Each number is 128 + 24 x the weight over the matrix's rms, rounded and kept within 0 to 255. Layers, rows and columns count from 0. Numbers have three digits each.

# up: layer 2 MLP up, 384x96, rms 0.141, rows 103-171, columns 0-95
# down: layer 2 MLP down (transposed), 384x96, rms 0.124, rows 103-171, columns 0-95
up103:121128061144134137103089114133179093157098122127133125148131146131128132103108128130067121098166121130147152126105118143143126206174159124139193170106116114182100129146109100140079103119154128113148127132140057165117102076105109101142126149130125172121134138164133141124160136119109135132
down103:100134115126149149099169111131117077139083148102136168106135123154120146139130147158074145116169122114158117119099174111129099132151143118160172156137123111138109121155155112115151108133124134109142168149116124137122122113111139074122130139102218143115120152159130155114146157157130111119
up104:105137123186160111113104150118111144128117142088117162120131139143115114153123047150096117132155096109110135113130097097125121133134133154126130100110123151155110157102133120170128150122155112165146079118158106114138126099105163183143085182132161117143192024107148158156094107142145081123
down104:125142138137167158147125160111128108136124132156101096117107069080144116126133156100139112131092131161130133143121135162136110169120123120108185150109132123142162081134109146117122101126143149118113139105137152109073143136176062104142202113150079119111103157129117089119147149120140190143
up105:113137138116131147154137144125142101106155128163140109096120110135111189129091130150129128123128103154133117127162143137121130089129133126121123146141166129117141067092110131125135128143150134146140162149135134149133136145106132140145123145129133135117126154132078147158146132174135126119
down105:131150103142135138118113103129120157136114132120145139150169122118131111128153130111124167142107132117149150136149128121112122130158119151136134137157115139128156192155132125129144134095122132118123125127108138103114135121118112124132131147155143114139116102102166122109092132091125122133
up106:113142132127148123144077152126123116136162133161119120148146152138135083126150128141128160148134119113164121109123136131138140155118122142111141123125130098149093129133124115144069125122145144140170093112117116107112127079103158122117130077150157106085118121134141123092131145161144150127
down106:163114133110149097119121102131106144135132107138168147073169104196097088109089128128123139155114113136105087122171136132164100119135138124110111120091084127106098122133141089157110122149108156131137113095142097115137084130115110115095157132126119101124160110132127102145116119092080093166
up107:120089147125126108133134179131154145133065134112097143129137096088170114159166127143092142116128116118127183149106109127140128113125113116099152135126106144108128114161112117126087102149120188184108045120135164089146156112166121102130099136132119116136160086067126131111148137128125121128
down107:095103147158094125109125101149164158136151117114102110152083091131157126089098159090174124141081126081101102087096181122147147156151162131141117126119109115114159099143157105079158158101124143122098128083072135138089111145100116133115088104170084170121146121176130179133104145125107122131
up108:147134147145140130150125115136136134140150116152101150128124155168135130117134121147110147121112161146088155111154097135151151156101125109145129131109106103107114116154125172125116145141119129125142124156126129135111126127113115069147138130153132112141111141117126115098132111132064086124
down108:160126141134168158153133081167153093114130139156131112146126138114151115131138142171098137123130158156164178116146140181132164135128124107124108138132120105119126091113136157142096152143095178123137162124120108119145127150136109110196125127160124093131129120139103122102109086169128117173
up109:122107107110144147133113126104081095066130134124118092118126132146100131151141139152114146187132131106160162158132164124110158121120154080135100115139133120166162096122170109134139102121099157140135115023111109103086152104151128157128141104127081117163130102130118113144135135150140116141
down109:202113134153065130126112088149126182133112136104136124117106128150134176121089134128147109130063085108122146118152050148106118099109159178104103110121108166148109151150093112128078082130095104123146086143119103138148141136151135127123109164091143130110141134104124146166124121151097163099
up110:180165165128140055131139105130122103085143110120124102146126110133136104125119103154087138038145145133115144142187128172146144101176108059146130124079177160140125087172154110139107166135141161074129161157092156130098126088097113097105073079074082151144092103124135149108164133100061134087
down110:163114178123125101169104139096134130154114101072131104128104118095133174119086177078073133134174127145168142103137116159125124143053139071116121093014116150178186040184158088196111166141196178068132118134099130098098116119094146138122118099154111144153134116117153160143134150106141134086
up111:149146103152130139149116118142139105130084121090121093138088146144149094127165127150124140160150148123106117132136115139174119144121161102145117121120108131145110122114108122137142157121139133101125114105163140111160134115101106158128150140119103158158125123162122139125125119119130126122
down111:104151119139124125108100147156135101121135153142129129132093126175124126126117138159103159138120138121125118112122123110160135129138142134136126118069142092111103153148077093107134142124122154122122137134114122111142137101155112153101150117129128173164123129114114154112135141103114132150
up112:096077162139147120133133104118125115105160103129119110111162118148125161127094191123081137136115151087127107140168150126116129169127130099135119139143150112141105133179146128119145082103133136159155119092182120063090174126153101104199171130087126103114203171105114148144086156143132064084
down112:189118103135110147189131153132130109168090143128125129155121142094099131111114151105134082165088108080125153147113100150124116138093138116145128076112110128134127143117157118167096132164116092110151100111136147141182118126124135159123106112183119124142146134121136127157142133143126165120
up113:145133105128112113085095107158139100105130124135143140105142144125125134108120152114137065133134123133143142157136141147134135141135123134121109152141133132125134130138132131119103126114133177118121144136118092131138127115095112112131133099131135139097148085101114149090140116163127161126
down113:109124119098108155088152121110153116124144137150132142106144140141136108094141120115100073131104098138126144158132155135118137143133105167119110145131168115135130112119115133150120139154092107111151137123141102138145112115113147138124131088157145110128131137124129140067093108168146156117
up114:134130122149110132116161101146119108125133135140126147143110100116115106135119126116138154135110166098155150103107149130110117105120129132098099152142121154163112121145111149113094145139118120149131141151129103135168142086129123138126138100146128133123133135125117143113138130118142125145
down114:178115094151147117129111121113154106155070155130131108086133119119152170125098126109117132151139145082121140146138155102115155154091116143133128131072129101110136120127118104084129099115156120142144130131116142109108112104149106115139133150159108135121133146150143139139134115123137154137
up115:115097122130117129132136145139090110103107117129141103129095117173128141115155138106138139110157097120136141112089121140079124096149127167156129124151109092114151158110109113106133133113158111173116118134116128168147109141114134127153113110106124156135126108122119126091170104126152143158
down115:104124127117117134116149146112113106102049141148197116099123128116131128119159150129126126142142118104101124095135145156087135112130073134163120112143144092103157124112122121122137154100140139138141116119135107142150110115085127132179138122140126142132133094094116145089155117102134167166
up116:142133127140097110146119117104097140112149132108132121127124121130118169108177146083169144102098111091121135154126098122131130155124136156118138138118130109146168125137115111146111130101130130137108123148111151156110161124123141110144124119115125146129080075146127116107140140120130150114
down116:157120116129117093088140095135126147131178107131084121106131143164111137145132132115128139139155156123138091132077131146075111165169140117136103126144143137113093114118115135098097131108100105125130140133148158115122156152089144142069134119119088085155133121135140114115088119120118127138
up117:143108139138116128146104143146154139100115129116171150130188121135093090128140107103094124145142123124161144122120147137088114128127130117128172133134165144150120127125150126137125114140141081167137156120151117121146137113114093175106111107098111130130112103128112121143109115118121138155
down117:094115149134107127186173128158126103145154129138122129143073125133119095122093142125157122141134150155092129120145111126138128142154143141129137119123088126118138122117114108125149117108128142084121128135148111138116116147163154132108160120129134129147150153122130104104142140133118135160
up118:164122147086069168116139145102143177147120120147144139131118157122100135105118094081135135132059148112127097113114120106112135114116176172137139124105114161147089136095168102137158174169124109134109128136144194120159138128154076120119097113134134134112120146141093140120172136105134133130
down118:090136120157194103118130119155111095104140118124135138126135136119147105139152127166146143119144126138130148171161138141138118126165108122134101158151147120118158154150121143112128076104109154104140134124105118119106120111110160149152120157113113098131135128128169113133123119131125096123
up119:120110112104101101147148112040120110082164131123113132122098110140125159137145114165168120113111157157082092077122125127182108095162132128139131087081118133124152113102119107150117124128129139127165105112156177094146103049123139175142110158134149108128153117105117141166141115101120125128
down119:128215092143144134092156113146091109158087117146097097129123155093083122179103101090163145106129122130140106142106074138137092141151139119170150160142106110123136093133129064103120150122103126101115129128103119107101127118125170086127139119143141148158109128145145108147164158116147148131
up120:150133152102127124144129134136141126104117147147149114133119131115144118121118151113107145087104131092110128118129136170121131129100168146139151149125161127092121131140098126126129132143161110118109124158133124136129127120134116128099080120107144145138180118096114145125134132147133123115
down120:131081155121114121115107158120117123089124151148136099135095112087107108082108117133123079102066145112098128110160154142093138133097126161117134126122162122107134162117120127134104138104141136123138137135133145144111132117112143149126094135121134144143145075111128143103113128143153131140
up121:086096157105104125117193121105140128125152123140119143101091124108131141154124119145150115152139118125112126113091143084124157142137145120115170162109131111094109107154141081142114188137125098121128094141126073112122140144146128104145120143130144093158105132104126130126141133133120125132
down121:154118155104138151121166128108067131133100135126153092115149150111152172125130139173151107149115138134152160103110161119098140134132135143104160170125097145133117156076154128130146150121126119125137121099139136131120119115138152105113124138137164130117112152101140136131141147104097122138
up122:089129139099118127125103148113127108113140119157154162095143116174113145070128123199144143143117114148152130082129118139145148108126174075118164119117157129143120132122045141104137136160120164123129125122142146105159135090149125119144129111147195140164127127060153159143062165105184104160
down122:160159148070128140101160138113086083152097118155137104150157156119118135174120115116136121133136124092113087105114094157163090119144116128144128146196108212114102120117126116126109103145114133048110107166084156140150071092085124140109134132142213161131163156092128183126108129146120095121
up123:116150122109111099128132112109136139145168120147141135088152143125112144160134104101144120134111130138108079172092109146152151117137148194112122155144130134129174105117130110115132143150122114100198086108126132106120123093118146148110121156132120133131130134119109128121154109170112069135
down123:097140163167142148116146143163141135164153101103151116111136138141108116129108164143152139136108132121139159162162169095111113124142147122116123095123126150139133182114119146124137099111161139149111147161121113146134129129128120131151122123145158128136100132119136127110104137109120138082
up124:149099139120122088145107144099099165134135107112103115129148111133135118093128087153124123117110158105128111126140104118127109143123166118115111123128136114169117149140158069125135109114137140120160151181150126119154179129185154114122127126112122109084139144106102090107112128112119103075
down124:148125075160163177140084137140117145151151109159142130148145127131133067154115127168102178089095137138135168111105102114158132112143141144172145152160138125128142145100147134115067145103122120106105141126110140146119124090165123104131127103128127130132103142112134117128084140123112145137
up125:155097130131134127168183094146123121164090109129120162119106111145092145156122095117133164093121177150134091103147128107127166116110135123126126147105128111157137134115134157078152132171128110155161159105121149101135151073137096095167144132153093134138153166107140126114135136130119098152
down125:157145110139144124110103171126161117133136141122136128144173148109155154124137193151119106164111087108105165162113128135122098142134152117109121114152137129120150134130124122149128100089156175094087089129136100132134120171133152161125133129130136127108138155141143154115129128107138154094
up126:113149125118111138110120155107118133165122164168120119142099150177167134134144140159123147118150123124126134156139118124135162130155160114086138117104113142120123123148130128131124148138123147139151141120148130110140153147185103173097089157206127114117155113107101109135119135169128116122
down126:081110112091092099139134151080104111122125146198117064159119140158162127128165107137132120125124142137136167118145090110117170140114121094107131115106098110127127109113123122125097158152130121121130124112167125063149147151150129123132122106166117109085157120119096111129111111148142145110
up127:121117116122099117096140149146125117122088137138151140125119130186116132119149130118114130104120151145168066154115076106112139130124124122136135118139125122154137123138172121135152139125115105137125124143105136146157126157092147118161151124143142159079126131145112113113134146137140133120
down127:154140167156116067170170166125122104116102121102128115135118146093152101129136152122123111134139131114142162074162149104151137127138132079097141092108127109134121128142139141120156143126138112106131139148126118114133120129103153147136139106128121094093105144113109135152117112127086123089
up128:082093136154104103142119135132106102128102130093122136129120130103112147130107163141118139143092123163140140138132114105121122107107092156127110099121153120138144121126103120119143128103173130127125132121163121146141144123116128126155105147141123165127136130115131135150134120102150106123
down128:128102140140116103114113096125149116138081127089163133165074136099140136102152129139150137142124141117164132162114126150118174138075105151121108129125136138133139138105138137113138137138165127130150153096127118111132133121120138094109153142112112128141152111190156133133169144144116103116
up129:136112128136130142137131141110143122120126108133139117136137132119121111132122134145093150121115122109129120135175126133149118124102126146104138123133136119114133149144116131111112149122147135139143127126136147122136120105123120114128120139097146129132133120114151140128122142111144109137
down129:129106135120114124105128118116153140131119173148161130140104129120140163104124126140130114105138127100090167139117134141148139143116128110126142150115125142162116112101130124158106174142131139129155122156111135125127142132116142103136118135080118121126125132130162171143147123137149150128
up130:124109142134077108117135116116114136138171148130113117110109132151109150102141110144160133107096183102166107156182115141125123106154095120093135143102174071112148128139240129120139071106120133108130159142129133160113138134099099118135133133120073105084075100103034085127179115145151146155
down130:152096081122152153080151083132157138121116150128162106130116126104170166179091120114129116144130171141110122082084106156120139138131161136115141158128084155146135081131123123148123141122119070139135150106163164151145105106190136192087156114131131148122210138103155124108086092144099121150
up131:107123101134121122131121117145127111104162122143090142097113145136129156106140105115135124138138133121127094130116128124119131132119114107121131137126151137126144148118123105108125140133140147129116116123121127104130132122117142162115113142096138146150122100145127140119124131124158101134
down131:081103109158104115139109124144157151124171090082101080108126107129151126137103132143135110120140150139109138135155120126110125117121127096141140126147140142120123147140129127144119092084142125141131124155132106139144128122118128139141148118104137111137139114115114124118116103106143149137
up132:152107154109115151142131129115090147101167166101116112142148170135134148095115112109115135128134136116112126143154163146069119172113116143127132130132120126124119129136129135102125088110123122155156111162113146113142138132119091135118132107124157135167081118135109154146098147130141086122
down132:107121120108134110112135124130117071124132128146110127121147100149117121131119127138114092169119145149129130116091173153106107128134089102141109116154158128199157166128122145150104152119127119105098160127142106108085118112132128129105153125095076149127146147137108166121140120110101173154
up133:127165130129139129127129111109112126075169161139144079167086126137109178138142193108141090125203088091121141139145174162090135153125141106108141150155118168087127110126136103122157124113169106120104128106136117115121121182167138145086089172168128139155152109146097092137113055112082085135
down133:145105138147142112115119116117130150175091146135146131087151129123134116129134124152123120149079139168142093119089108126165129142200104154109107136119136089131132136093163134116133121130113113142128115115133144136140132079108149115199140126131162141123149150088131104132127182147144145142
up134:095134145106128109129125136130100169127180155093099164142147122124118139127122124140113121122142129159104136119113174147126097138154138115140156127122145159121118147112143119158132120126106115103131134140121104105145118129133158108179138112129109121109142103101118144112118149151141131135
down134:137126144089117120111135098128140159100130147119142136109119125123151134117156123128149108111154129142137148136167161144133109103161179130115139130119131166149117147153113141121153154152096129110170144114134088134166142197132153076178130117106089094163125126130112147136121113144131165142
up135:142101138103095117085125109152147143115133132116119105135090105126114138123132166129116088169161126112130109154102105180140106129121141145105182137141125134115130150147134107139145129107133130127140139139066111147141146106100156073122113126129125148099118143124104134114114118107112122091
down135:128153128127097086111122126125098095146160140112130109137127123098133151150163162148107107120119134128124117128111092149139123152155116133124188123094147129151116155121120102157159112147107137116141106141112152109145148113133156121098159156140138122106122183143128123114100171127097083142
up136:128128101104121143137121127125119112114161123153148123124147170125114122138104101096125111115113170124148157140105127119100165126135145171132140141115143156150115120153119097129168126104133120102129145148139123130138111105142105173114133132136125163145128110088117129140123144169071160130
down136:120124106113115087096132151158162130113137123145129153131154125164142131095114104126106101125145156094158105166135130112121161112113122180115127134116146130169106133126130129127166137150127144107125130111146075121113112135134114179144157122115119168145118100116116161103117151161118137114
up137:107128135118125122105143119136125082090123140145138141115144113147139132136130125147110141146137112125151129141128128094135135131126142156101135164114114122129150126154125127160132121144154132142133137115118125109129140133151115139150146090135120137152127121128155130116099134117125115107
down137:100126132139147112122120137132108122108156120152121111133154116150128140121129110123084161142115122124148119205138142131135145128136108127121134153094128143137137109128120107168096148125147141146143126113118132122156141128144135114181162099120131139119123111143121130131099133157131145091
up138:055136119143128131113096166145116130118150152115129083116137124145134123144136096127148084110153123124137100125086154130095113168138134126128133093137159144122125125130153119100118089145134155178170182098083129115124118112114084116151087064126131094051099128159137125118125122158113165156
down138:142135097103151203103127099161124134134142152105141185129142127145125119140136105098105073112087177085155110121121130119092128135146175115092164145159132098082136098126145177165131105131127143050163132151134131167069078136143096115129149106143135149172120140124153166128121101160183111163
up139:120110160125140139122126100124160108151130120096109119173120138124088122119136122146061126175167121147125106108157140118154125169126150060125175115117189096168094116149111100126163120122075152145153167104154137088162146095108104080110128095142102109106148131137105150149101123072127109105
down139:121143129187125140115159151090096122089147148104171145142125138136131117133124115166122122106138101092175127110116116134104121134163102150112093147155112144121141105125116124112107164154097167102120085159099080159106130141128131141149091104100156153114131096116157143151149093165169118123
up140:128158150127122120109117111085116160077150195152120121136147118124151120138159122130119126138160110119137109157161129147130146164123097139120138156121132117153082123135145172112093110135106141106163092172163148134125166159121108141139130148081089130114117111201117149095168141144079125148
down140:184129119123155189153134116146094141108112126113111098166112138146057117147111142120151111181107131111088132094103110152132116100147147146188108094132127160135131121116142101129130155134161152142110181116112145127102119111133116119093126102174150141105126131090127126173114106129146131128
up141:111062194112093102097161134169120059125155107197141144102134103117133148123160104118182123123083110120135097136114129082118153085141138141123138123123179098124097120113101114095169112105110133173112113108119119155130124104150121107166129059158162109116096110106122138116109121170158134178
down141:161156074138134139114135132102109100140115137143096147142124083111132136167114130163097172113151072127099140092156150117107097136145097125140113135132123175100120133168128106139128140138147130064100127126124169172121106136132120110087128172124111135108118130111143191132147131117106080140
up142:162075107086108140122106156120174103098133131102150129113159118137128101134131117154119142146140104089129144107151132112145110180171107133089132140100137114125106103136128123144116133166133110157156102094136151111108131050160110137130174146116142126131122134155124139145109108110147135125
down142:096139135154132146108129145089067146142109150110131126121141178109114104152120135121153127172153126127132094148146140122133161132122112120129138136178166130164127120094138115089143115109157196116109152130134110139125131141105122117084112104127133132132134140119116137163145121141153113127
up143:178111092098164119125112160148179116120137139123148157071156122133125108140154103127133119113135107098109126128089114133121120131125127128087168088134115129153096137136152110123143132164131123138118113152139133112168150115141164116158111127092135172158123091176118110165110126131153139133
down143:175140071109112124127115131116111117091147139130100120128139128101112182140123126144108144150108129099096120141150154138124175163129135093138092129131130135179096163146142160129119107108129152129102132107102059171127150094098139116132112152119138106157182114124129137103104130132144121144
up144:156096145102083156117170163123134179090109160104154124142120153148131172160161084114152134116106115115154175114168098137072095127132123113124095113128166145131134157125152132128110136153080123083143122152139155129149129134159152095141109131106092135143116159113141118120112156116164100135
down144:130155091101115162164142113134146156169164168116153181159131113107177135100141143136127126168105144092123128144155116094157112133096149137131152164143098105128137103126154129109137092133130148089064103127140132096123127098166109145094137110094119151120120123168141056122144111163086153141
up145:099113121143098134153127143113091161177105104071129119139114111114118127148187137144108139123118123117145116109128122120087107112136137147141136146123150137147112158139124103118171155102118192130147156105144122157134133097141094091192101147116092127138112143102153133119131146107140142130
down145:142134157123145148116122122084126107143147114121096172111147142131118130120115093156135138105128105134163128111106115105096149145129154130096077170131153128130121167146132125097122146139107112121121103105116132094122117159095098144162135139108113136131131144160134147141102105136126144147
up146:102144166116134144134138123143116156110137100141159096082148108121155126122152127131151104128122111176143115123121090142106121158134093137144155131113114150136156141118121099173126130130134127088147146118156105101142126138096134110137162128117141134125138117135134118117124145107138151110
down146:151122095143139155156141143115141138137119159117138141157142136173136156126100126126127120157138149132126171143177119097105109142116178107108128131141149144070128165171136103138142148139127150135125104136101126131126089182146164126095085142089140153119134141128139163147139073136125149139
up147:178142200092109111155159153110146145111124202109053133176126131183094093118118104098123120154145135115131147107168108148102070156112151066142151104150155133097124112155073123149112119153109105172116148147096192117147088143107129119117102128111087145176115143175106174086114128097075114144
down147:143193148083157137089158107105152112149139197148154121149138128194138103133105099156170054121119183116162105092119173100082133151147085114145132094163081122108100077137137159123133143153102020117069150164146119136129069192189059171110186095100119136132122170167117142191123178170127134123
up148:118112144134107129122120117138143127112128126163152141113117152119123116104150140118122135125105103153099161145136126149119123111139128164145093123115111142105144153139115139096136154135143136111119172115128136149132129143117133092166140109085182134132132116126133121126109160140154153116
down148:115141128156127182107114144134148157123120118177144126138110145139148117112144139136120106146171097123110150081100094173153115108156112137142118140132111115120124129135114145110136124145185128146124131171141131123129126132125128111106132135131146135124152122071166140136143134143130147159
up149:114108114165146109095090125147126146110157163120163138134136134108103127132070136134092114111144112091098124153146133143178116195138138079141128156177152107104122125145083125120101130133129081138156122112117115112099105096116218105151134207091145138136200115140180147136111108095127082156
down149:138136162137143169135151150118123104137111119149110104140126121156133121130153095145137105162125145127147131115096159108071127096125119143137176125103126125131150138119129138114136138084142111134092155130101135113139122128142075171096134068174117122116067139121083124151112152126137151110
up150:133094125163120142138096119130128066135097135105113118085137133138167130121152178129082139154103105128139122135126148143142123125132124142132149130113123101133105172146151134142116110101182133113130105132110132166159135106136146106178138111106127178145094141106109130135103132150170108132
down150:102165126132088112135125132138137156092149144119109130131135130113112149125135150142150116093138107147115114095124124134133123136161107108117158121151144161094138132137155121104164136146089099134107128101123109094126165179142079123107129149108102098157101114155125125132163145133138158157
up151:102137115152102121106120129125100121158131110125118106055145097108128131154119154136126157107120117123109110168100095145114137135197096153125154149136116146105160135134067111141088156142150145107177134117121053147133105131116145104150109119145175145126163146141134142124111136151166110119
down151:144108115148117147107122137133134151087081139150089132126108126128116093135139094101130124119152143113078181084132106112138132135119140111144131143123094142182102062119115148153117098098086137153107135143155188126116140123132122132131101153173119113134118143092126128097093088122150122092
up152:176145134114124087101167122119146114119112127123127152112120157131119109150146105114130124112127128131118141092133097089130140129100149157103149131147084206118132112126140139083134141168127109136171119119110153148119123109177115107154135128120094132156086110138110173140104100133131095117
down152:140163110139123152136116097165151104094095131135102137097138121115162122167148115163150117162154112089155115164147164106152083143131107087150141130134096107132117106108140133172146134134094113134152163124130134114147114130093107098066126124086162121087134146128131096138130129164117120158
up153:089130145117085153133148171169159167102179183167089099129145122129148145145148157148169178119137117100150116147188135140118143094113148061131165139113145088132138136162139112097108132129126130133191112142158070156170148128141127090147130124139086179131182076109120128155148130094192168171
down153:116147172156125130130145182142127150172167158130133124083092148157070105202088099129134149101124200158082119146173113082123097149130163090155132167114183131099125186144081114096108108086098150154071136155074144121134156120150127102173137099168131108119161091105177120132136106092200075151
up154:129128099137135113151098157190075101132125136116139127148120111143129135169110152140082112132158095112112136109106098094108119091161113141144096138139121133147135128181105083062112150126107127145108108099134089084164060094209132164082114186189122185139136128137121121108133068136076099135
down154:156153113119148094139118108121141130174166134120118097129114169140134142119123133120080120122114111150143180126149127103160095106131132118158130130109123123154114145146151132126093127118130135106123113123100124124129168132159120120165168122116087131117115144118082124121088084114157128103
up155:071133110137125098125149155173072076090137107166167128149104126136129174129126132127059139126152087129124162134155117116148143135171127143135146127127139098137157132157135138111147134166135138132128137122129094130122146128145130134121125144103132127126111122105175111095152106124107148129
down155:175129153132129169130119128138142163156153145101087121122160128130111100119112115120146119151114134113126140112113144146116138119130109137141097127123123135142102136134127141123106129116122143124123110167138147111120135155112117138129095114151103135128156126127108110125113130146123123142
up156:132095107117121105135082111111099137131093126135148148150138160121187117129142115125138133139162131110115113179149144156151111101188142117143158105122115118070139149119145093153108134100119125105139142119119122101097100110120121070178148145121159116138121114066099102091116148129112163154
down156:135106169118135150123122124146116151163116124133119136155149142086151175130100113108119139105129153113155123185112167074088094149105110112145144102093127130112127140118136089072171131128132136147143175118130152162142146109102129114136152135123104148130113165135112062185112160070126130119
up157:087102135120131106121137125134148072110141146155110094123125105147131133139157129138136134163159154147122119126132105148177133143131153131122115106153130096171123148159133113137157120111119154129064126130106136137119137113118160121124133086108152145128154103100116126069120141140141128127
down157:125136136106146092098128134126158159096161143126110117119131122116166099152125130142150089158124138118110090150110097135127147116132121110135121134139111128174112138132157160137130119092149118094090141154102129112193141093129133136086120153116142135121145143102123102087120130145124105123
up158:093142126133130146068081128135113105151103161120147134195158143161125125161132139148107136083137140128146159176137181141120134134086151091123152067125129132097124167153127136099112082079124139164162141173159128131097123147131119085137118123176122130120126107082163146109142095133174120151
down158:162082082114153166138116134160105133159096125117154106127125164124150178116114149070106076082089093171141135097122177122149119134123151122103125191128127113134161145127137117172137109124122185105132129087162113137113110061155135099147134143183109098147152061087139120119144177161129077123
up159:122123131088130104108124123138158137141139139111135131139126131130112132121152143149110134120097128138103101123155170123136145104102138091120131104115177122106136158143122138119096116124103108126119173115128109113134151109082133095130158138123108105130108088123091111158160073124135130109
down159:150120140125132120125091165119088141132123145131119134133145111136123102119120107099155138144119113092157130115154130114117141150116114119149077119127118138148145117115157127136146150114096148133105099094147106143115119137132101136146135096136122122120152155118123111137090175129133127119
up160:136152132133114094148136113127132106093147135114134132110135089129121087087134149112134117120118131139103107122138120128152112107082132103098134088093142097106152097128130094149117167120146174135119158106147125109127149114103152113134062121123131161104122117095128106133130167118143143112
down160:100170106186164119123135083099139099136104164136137128110144149123123140140145125133128127096114119132124145131139088089149118050120130162132146137145150150122122121088129159137132117089091108113128132139131148078096107123098140114134116133117105111117112108170100117120101103137142093101
up161:114143126178144120191094164122122108100125142104141133150089072126107132110142127118142122153136098124127121111135153143119126095171141096131137137138129134095125139158121126131135103169128174136146148139121149138127101114116149119157131124111139115115183098124146119138099146146156094118
down161:132120172091145134191130152142142115130118170130142094105111146156110119151153125138112108142086098134126115145103125145179155119086107127084105120155165089121102140122138131115102130127140142200156091116120113155079135142118142203167134116141150116124138107117115148135125121120178146104
up162:088106102101121101164138167136118138111130115130143081115143127144106121142099114135097134157117158128114138143150121128138143101090116107113140171135152134097135082119115120108135117142102107155132123093104123167134121044140110157127112128150152148110089183159102116163100105107116107131
down162:134147146145123124074131149109156092157135172123117140122156125119118127134146150110134125155170105149123104141150114108120147113146110122129134082116117113132096119108111089126116149105148150124115134173117114123118139175131098097140114150100119146117145122126121159115162151159153127115
up163:124123138137113091129126107115131137148137127093134098112133135124118122135124123147108093133120158127114134113126109158113131160122126131145182118146163168158134120126144126119166106113131120119140118162133121149135157110085095095113167116126104101130084120140132148155147122151111126144
down163:124115174177128109132125165112130131108153139132128133134152160152132097159154130114151088143116154113180146176135098121101134127139084072124115140143101128122108129137122170129146108124169106146133175137116126123130129149133087125125127137130121144140132136111139099101110126146138130132
up164:142105127128128111113128114161121110132148131126149133136148127105134116119115152111119119151125121135126101128131132106142142114116152135105130092108110157130115129138114113118140124119084140105133160112157096129143146114126122105130163179121123090167111134086119117124171127142106120143
down164:155132134143134142127081118130175184179123114144136156131131128125155131093092163105119138122123138123151149127117113139117151122124122152136140110111153133128137127148141099171119126156168103130121146130124133113141151122108188137137080104130129114142116157123112117146151096109099133100
up165:143096146147125126126142164120141124141180156112045140143178145141122118110088124170120116097112130026096175104127138107131163150127086072069143103108129142143089118141104089147130140137121093185126118150135122130114168138179148102108058066129148126183082117166119128126146122127104125124
down165:136091128113132116150146177171144106061119108061076089130107157087114109104173105070093103147172133119100167118076126142171143103072115126177137049098122133185107116152182114100145115113140096168127124179130132129135133151114146108180133124144125150144073087155111135155089078109153119133
up166:129100132122124111121120136154137109120142116123128114093127126125100126123132160173106092142123130122131143136097162094114101128172137130133132146144142166125143107104091146118130131119107096121155104116153141121104125111134131113160129159109125158120119105117134137131118085121144108131
down166:140115111149137138118102152134120130178130139115164131087170155174124139123111131154133125127129132114117151131124165134136136129219121115133118132130117124133144142134125148133099116105105142103146111183140134138141111112146149136110134157113104178106145125119149151153122125162131122133
up167:129117148094139136093127107104126151110131138167117116145151134122137131096129127123122127141134154102152182131131119135128127173103126131116142110148080120152099128116128127137172163141117108149131138138118128120086101133123143119152113128113114108116114128132139119113143114135126139106
down167:114129161090128133093120125079115148131128131192088120115140135120112144073095117127129120145100164110134183143139113107138107162104105166109142148169083129127114105113109122134131122134112147123111141148100143109132129185134177107171095132097151123137096128126122113128129109122136134097
up168:116142179161134123151142144146129157092127124158108089151098121112123140113138135147098115177148143120142163162143109176092096152138079119140087180139156127083137124121156139072124145127138161156148120159118133148112158162105134089143128094085118103094124120115153124116105161088166145176
down168:127107103114124154112103115128103076164126161034101146113106185099125135105136098135113110150128121135130141088122096132116121094112163088073157129095078150121123127151129116156132087143127072125113117086107142100096106129143127129114094120164118162173118124116085120122111097113092130060
up169:104141140122177118123122118166129161112116137133133131132097110134152122143148111126125117121145115165110159127136151171139119098119136125104160148146110115111160139139104115134115125121101153154129118167139100110152119148105156147158109141097127154123121081127117100148093131181155155130
down169:132154128116111147146112135154134131094085119138083140132136149148111145082099157155178112111136122145126109134130118175142132082153149114131126120085174121065159135158134107135119098123136102155135110136127132123115130119141147099129117147128086146132147096145111125168144106119141113154
up170:125117146100154070135136153074101120100116195106125150103112120097136111135118073155112143104124131133072120093139113115168079128144142155095135085148146126061176117137129071132121058132130155118148123072132212144135099167140167080119134166087135112146135100105118105155116141150114160109
down170:097115160128115152161143121155116070126139119103091143155112128084119145141132123160173134127087139103150132162100117110150116157105140089181073165082103128190118103131134129102138162115089161211077140148139105103123145138147162128111129107157082102105143134122126135127120147096132120156
up171:107124083151152114150105147154119127120163112137117101117133117112106094135127125136136154128124142121125118129142133146121148113147123099130120144122166118140130088130120106115132118138153149117138148126144117112130132121129129126122102112161130149109147148168122135114120105134103100146
down171:106131132143080116104115103117124117143138155116120106111128115144142131099115151151156177136128113124159123150130151130125146131139160156117128144140134135117153120122121139151151114106130106153148114129148140126137155113146105104162161104144116126103162146128108138132154134121179141134